config.yaml
head_dim: 32
rope_theta: 10000.0
beta2: 0.95
max_seq_len: 256
Each number is 128 + 24 x the weight over its row's rms, rounded and kept within 0 to 255. Layers, rows and columns count from 0. Numbers have three digits each. The size before them is the row's rms in percent of the matrix's.

# gate: layer 4 MLP gate, 192x64, rms 0.283, rows 79-109, columns 0-63
# up: layer 4 MLP up, 192x64, rms 0.247, rows 79-109, columns 0-63
# down: layer 4 MLP down (transposed), 192x64, rms 0.183, rows 79-109, columns 0-63
gate79 106:119124162147121154122109121159159097172168152111181108104138114138128111173129123123088090115133116117114137132146148122140100126130116145152147098120187153163109114099102105150080133091136144
up79 105:115163149123108140125144154151138130136114129143117105145105103129156121122095132130122137112121126108154142169206130096113116159139117168174194143113146088132152104153165107156120144153118105
down79 101:116120140148098146149123122125109088118087095116102083142109140096124126111094108080098094065127143142136141137155135125163116147140117107168173137115136127146121116139114132146078183137117126
gate80 097:103179115181145137156100115122113107168115145084142142171104081107140116124141137133138134159153105163128121131104156108158138123124134107155124100090146138184123117098085127146116101115123138
up80 101:110122140121137122124093103136110102110133126141132097141129112186098151113086072150139095173132140146102099105126083153144103147122190107130133174106147117126106162137115136125134149092135115
down80 096:128121158154150142091137182111115122132122153155135159155134138110120075149175156129116160165135127149139104157150135146153088144083099110141166108160148117155118110128125160123139122121078116
gate81 105:120097093108170121146099145086128125123137208104140127116091093140138134123183135160137105170119113154117123148133109151099148098114132122111147122091118141120143071146146132129137151118108131
up81 103:122151176113136092120089139147147094093149154163116165158127122116087117137155136112126138124140124118072138121166136129100120087112150133146125100149169127112127107113190137097172117143122122
down81 101:109120150137127077110133113146114154164119146080115070083130139129121134144070179122111128115105139148134120094153118138098114100145137157161099150135102116110101149149079117143125124109109130
gate82 099:139150172136144104154126091118157132127117095119154139107106182137154122129112100140128092128112115206141100106148141119150138155155147157137120130141156138181120122142090087133149137092112120
up82 097:109130154103103099116075154162118173142146111132137119134088088149153126115137178090155117121150116129134124121124082130108100131083079103111112119162141119145132106130093142124074132131132115
down82 102:125159121110095155132110118126141147132111134134154126080124120108121135075134097160085113129141176149115169122165135100107155145162153174147127177146112126130128095171120129151143158146159114
gate83 101:144108124173147116145155141119070118157162126130129145107107128148134124168154104151099176137123172154116128106141157118173095176108141133121135126080100156140132070136113123136120119119146131
up83 102:159153137122131140129167094091148132141185131141160089129127114117129104167149174102119132118137174153131123115124162120133148134124124158130096115127074164096123156161129140157145115160119173
down83 107:146132129138134129134122115154170134119123083102100124080117114132153159139118158142146089158109099111123192129118130157142108100172136093175110161183129130124126126122125120125093137177126130
gate84 092:111154134167160118156161137119121143154084127146103102132101124109118126118125175152109103092162159125101167129117100135127113139098152167122122171110085133108131090116121086165090123132122104
up84 101:116153089131155112114140133112146136127087098142153137123132164133157117144086116102094181142143089124125132102141128179130161146123078174095109121115133146107174078133146135117135125136124155
down84 099:085096141132128150158140106105123116133172092136118103137134124107127155147115116144107116167124168141123184168114134067153134136130153120134114116158150115147097140141138088168138096133176105
gate85 098:133160124128125144197092156113115143161104130133160119131128115136100121090149112125137089111166114154131107088140098109129181117141122147155130122168143153149129132124113096143113166104142187
up85 086:122109111096129140138093140145109073109160121101126104149117135142145131114084117110128131120129098176136156126131140083105123149180121183130111152117166134082126150128125169169104102136148122
down85 091:115124129114084128153134129134129152157127134144163103099090107150071104126143076075107148132146156140138083093116138155155138116150174120114116110172121127139160152107113148121110151112138152
gate86 109:107143123102122159144135142130126152144132128103166103139133111095129182152117145142081129152090133154140133136127131120167169134127092148087142173085088145190140110146131106117118106107152114
up86 109:121157151146137136131135157153159161148114126135144133153128113136124054120121076093154090115133120132105134158081172145155118133114094122124118122161124144119178137086122101142152168124146120
down86 111:127107073125098141134102123107138119160136107117146140117146142130137197090141160144108115136129133115149041140130105122141123106132161157135104131140131122156128111179152098086137141119122141
gate87 097:153127126146149113122138161092100138147138162143150141154096102129142104068116130122086117106142157162069131146086136139133128131095164151125112186123097145154103136142135161130111121140164125
up87 104:122114125131161156159155087140112112083163131125085139113143129139129155155124119118105150142142120128157126089102132110114119122116136120191151055124119130112155144124073117112133161110120088
down87 103:117147117136139135107133173155129122143098118096138148144097097116094151127102146112161115104096148150063170107143130125162119079128138094150139169142135097133085127130108113145092104122103156
gate88 110:156091122135084158122146160123165140154142164128128153141129098112097135168105153121120077115117101158130139127167110108104120132125117142102139170119106207137153091135124127136117098111138129
up88 107:118067178140090114081139143127147111126112160128124141144108125069120102129126128099120114154121122151147108110113138150091120148122116107128102100132115123121147191133148115167161142114162170
down88 104:131120085110143109097149113127138120188131117068172147139094080119139137104150145103146136097118100138147173119109119137113119126107157095106155072102157127116127107097123143134137134108106118
gate89 096:102104128120155121137103149129121145173111077120135120150132148099102134082131097129080130146164160145142161097153108138165158111083137146112124125134094090145164127087100123128144136101153150
up89 096:179173123142102097114128079118126122136138087137117150103107115124165137122130113105150105090097111148161117178168142133120086149169115103122141139097108100142122157150151141101156113119144147
down89 100:088135132125145155141119135104114111152147123121160127118146132139117133141122157255121140126159113122097134128144121139141154143134160117128136136143144143119138133118091125145149113140108112
gate90 099:155161128110161116153126122111089147148145169129132171116144138134102084122103104120116168165089140166147118132114121103123099145131095128128056139154182133144117118151115144138117132092120141
up90 098:137152120120173142144106094153134109166160132114167138141177118157107126113138163145110118131120137095140120092177181109082097122134110132132150141125138131131120153131082172116091114116097146
down90 098:104122114137112176124109119131116129180154110170105141109146138166142130136108112142172101180146143129132126147105110158169151170139163150126109121081126105125136134130177124124173101141115154
gate91 082:071137155128148104115101172139121111100178150107088111150122120130138095144128142137145137123126139138146151113143141112114145161131101120120138183103132141124128096119125099159085081068142102
up91 081:136123126133089117096163169119109121149136185131138151109168119134095107177134120127119171121127141182116124149106150092122086133176123098127133096103112121138112106151168090105138118126135126
down91 084:122146146106165163150102126136095088124118195130143127156160083109144137096154098187113116121152148139179152131134125127087150109122136123144105100167158129136130138126137102136148116152144132
gate92 097:136100136145137186143120141140117141092185137130136150133141117147096105141096152122085160174105100150186129139156091107131123118135134142121124114102117087136138114087120093157155154109118120
up92 103:150093133107158148119108118149145068159091111095103113151112114195100116173149143143124140115143130145175123109106157120123110118127125147140154115110134099114143145093140141141103147077100126
down92 106:153131126121125132131145150125116089141122121109109151097164141105143107111118099039135104178165187095142151135140104099140105169109141132117152119126101138131148126160135102125130139155148119
gate93 094:107107123138114158166145108139108154140111094094104120124132141132131153101181133132123124142120107162081112124144104104147147133093147129166134136139132135157176137106149122151144192143105065
up93 105:090114085135171109150130125134119116127125134110097105098196177121135118131135087178112192147108135133170128124114127119137137139118141136096144148140154115158160163103127122148141128102143147
down93 107:151102136136116092135156126106102125123112116147103107093127135123117117136149107030123105135162115106135060141116117173121159124143124140105110098150129108132154100121103136145134127092125103
gate94 097:190157102171128139118103119132104125162120120141147128116131071179097110136117112113114105163134108143125124101121091112160165122143155084089145078137142145114117122146100142147135138102113140
up94 096:122141136141175128137109143109086144168121133093106165141146151179141137126112115145131133158157142083135126113124181150168120090127111090127125097133098162160122158148122127119096100122150170
down94 094:101116092107139167097178137094137128128144108103182134124114117160129144158127169190103131118148095130106135150131103119106124145112111118158109152113100116097124109144112130135175107142078141
gate95 098:128165140148165163157145128120142132161143147117155094168122125157120100149166126130141103107123121125121149105152125152104172117096130093153144125131164161127080138157100076145121171092120132
up95 097:124136107111101146099129139161135121115100135134156086136131160135154137114123091137190159093084098127140112116146137132107108114134177077128160145127150121136141120143114130160090101116176168
down95 102:132160133109153128138138157092119118160157107149156102150151128127118069100129075079154155141102154123151127107179129188138150112103126096106161136124117118118122121124117096160130136119144143
gate96 103:157122166120084105153119124116170136136137090148136101170140114136120164112139188151109113105144130092115105116105160111090132136137155156104151096151099089151131129160116093120137143115163114
up96 108:130098161134087095108132122113160140092166101128143148138173144114132136122112111149111150121109137124125131100099166097106134092150137112166126104170144096152160116166107084120124179117129161
down96 102:130151145100111142180124147093116078134144154169135090140117142096137177121198135073139129143116126160120123149129089111147105118137135098090152142131120124125142134134150152156117121120121159
gate97 105:161168106110151078145124139106110107145120119124125135141118103128131100097161150112075130176154084114078115175143112134139112126073131114140098126126115123121140119132157161162101161140127135
up97 104:133107100124146180119130113152123136122126109125128089136166133111133089129174093109108165135138095136121075141135126114104164151152121108120060106090148089152152116149124145138123145102118097
down97 104:120134143124106110109150139094145115125140096114129130107122117188102138096115152089111100126131099114094138121130127125098110111105171139126189116133119177170114112100110164074139142098115155
gate98 096:147145105136127136102122150115122137102150111117133162149115120120174084122130120158155122153155103105090099182132127119136122108126124146142052095123172114163124094160115123137107139152092156
up98 093:136108133110106145106098150122098115143159155117146114130142140162094072120095073127108120130124132179118104139120132096156090112151110060102125121085139137149137098137141140128134100111114157
down98 096:114137126131139132076190158149137132119124126134135149081132113117125114119139157152125164118140099129094123140096137105159136136155119186101125086151142160155126104135116169134080106177140131
gate99 099:099092118142147162152114104138103144146126127153158167162067087143147116106136089129124164139069117159130127110135109135100137133101110092166126114157115116179143107125110125115133126111106105
up99 097:143086119151096153122171117119158099139118121082088150125092063147094107139111125119133140123156118107157148123121141107133171095125089153126119121162098085160123145149139153113143132138116107
down99 099:131108130119095128108103115117167100146145110144120164132094111113138121182112127134130115138076147125146180135103126052135119115129164087087099107102134136153143143106158125100121134151119144
gate100 112:132109135147158132181128127106142144121084093136142112096143120133121164117114086136117107097115124119107134106153127111129099129081075126146170166111123106170144113150138125091153167113169101
up100 104:137156150127116156119113129160132153151127173120120123144125104164119119134072148141137076155126146102139135102122157157122128124156076110118153133107112183170145147131133101084114156113083137
down100 106:131156099107119114111124122124140144137175157133141080126106094100113156135141118129138126117077127128108095162131156140152136145112099117162151118154145093148159115108143170152100139119203105
gate101 097:103166137139170105165106134144121135112113143103120149147085112128187109114106096150089119145126122112113180089147124119150172157150151161144103125107118108107144145088123138167109116133155126
up101 099:136139094149136151134089125121176095123147146128116171153108102138140155125120099111098120134106088117089152099098139119127160158089168092156107110134150087137114147101134106184118125132126106
down101 100:120103147108083145096136137131098159142131145136099146125109158119118090151174153069162110149117110137140110150134119159106100142128081128156141129138110092120156132161132192099141147144124116
gate102 100:113160170134114146124135201126115143143113114139134153119105129148106130154107099131113103136120164159139105094140105143123107093101162133096155129085133161118118119136134065126122165138155088
up102 101:121122127116124136159170102106116136183094133153153078098143121101151117125107164128166140098148128154138129172131144120149155141115096146167100123144119096124130105126109169101142141120109187
down102 098:164131128141106121138116140095160101145143130105138131044154130095128118097142137117136092088105129105122096137151120102112157152110072134118112187137133156134138133096147141116133119099128160
gate103 104:083140167145129112135098140113149129157114129105184114129112108099096147127170159147116081094155140122100148097150138124096113156140120099161091134117156118129109107136135109180114167112110137
up103 103:147144111135110160141124133105076096141159173115119146154163098192167138139129106144165143123134093112134116101109114099150141118129118119111115130126113109093170125173102164122134129158102158
down103 105:132099148127136100138147166087143137188169143095135132141135138152125126124121148078059148175121142135169154135111115169160116112137113158133134105105133083129113132117110119155113128125103122
gate104 103:123085107087125088117125151113173129117110129125098115149112107107153162097079154138091125157141165112126129150140142154132167138154098146107162116128090129112174102112088110140136117127128168
up104 111:076127099142126127131149087191146153067174146119142137118110121114120163171129147126126117100137146147122132099141130171142117126125132160101082104141144103110142154130124120146172120156129152
down104 110:106168143150115146118111149081120155192062125140104111125120119136200084093103094147113128124129131114139139144119136123111128119141124094149141146103107128137108126117123125103084105134115102
gate105 081:125150127099137161137107123122125115155131158123113177087112134119147142083140137105143085139129149121157134123128151123133100121108075169121097094107161083105161153084069137126110142138134140
up105 093:085141100131135153176163120131102120154172136137128152153099115153143182155175089131108145125118137099141102118141103085160118123132158124123089132143140137084106153081111114130127121120144107
down105 094:146095149123117105167103169114122131102148099066124120125144151161142116096126165120137108131116140124092161134142128151125101139155133134106100101119127118099108136110147153200155178111151145
gate106 096:119178143123126156141129168121154107140128112124178100104124144095092125139134127170133114125136119089132094136112052101104129148122092132133092128115141146138106105109157129136131168116080101
up106 099:137125081154133138124127160124144128115105166109113110107062085154117098138117132127119163174118149143124142142117127119061124131119117107115158120164163122094101115093134119141130156145175145
down106 099:129161143140128113179141126130125133121111126154115081139151090165143065157096142152141132098159097130094092137109108149133163174126112126133161109149130135090100130138136179114143135140127099
gate107 111:109096158169124146141131166112178139127112091108103130106095075165137112189163167157122124113120126135105129074140111145101121143140144148148129122126136100147127151118136111110157099117114102
up107 100:100137145184092128124126119159085148113141095128171120109146130155110136119075126136115128169133136132057156106123153127135123144156123129134127175112099138100147164102095160147116143120138125
down107 103:152144100105183126089126125109131138148111143107068132115133131115118104141137101099167118106142122095135100151206127086155156133132131138122086132125137121167100150130140139117125135081125115
gate108 102:121128139113141087129154145104131104144095171118118121149120089151125132164150142113151118189124125167102113149119122143132139108133131127078105109075114133128132098151136144073165078130116156
up108 104:097139119106093117099093136132130100143188165123101111121191160148116111127120141150127115076131132063114117130095133120138125138149132122140129111153146128119121097092147167169094131119121110
down108 104:130170148100115095113136118122141113112143134094157145141108163143133139157107115189131133148134136161146101118084127128131153114144153182113128146123128072126137099123120150176152137112075164
gate109 091:100166113179183081180120125154157104115141127116144122104146157165096097140153109178091108117122111113120122146111131114156131123094130142144137129097101113152133128106105129164141099109121137
up109 090:118170137127104128127160121158117088141113115161122105117127169160121124121124063101148112134116118149083098133147149128125089138155082147145130112124139138170087146109094112104105174102113115
down109 097:165158099137157140148094161151098124125126132110136137128092135172150133155139113236120123139116092130133139131096142154132079093134115143119153135127136141126123132090117146144134112140115130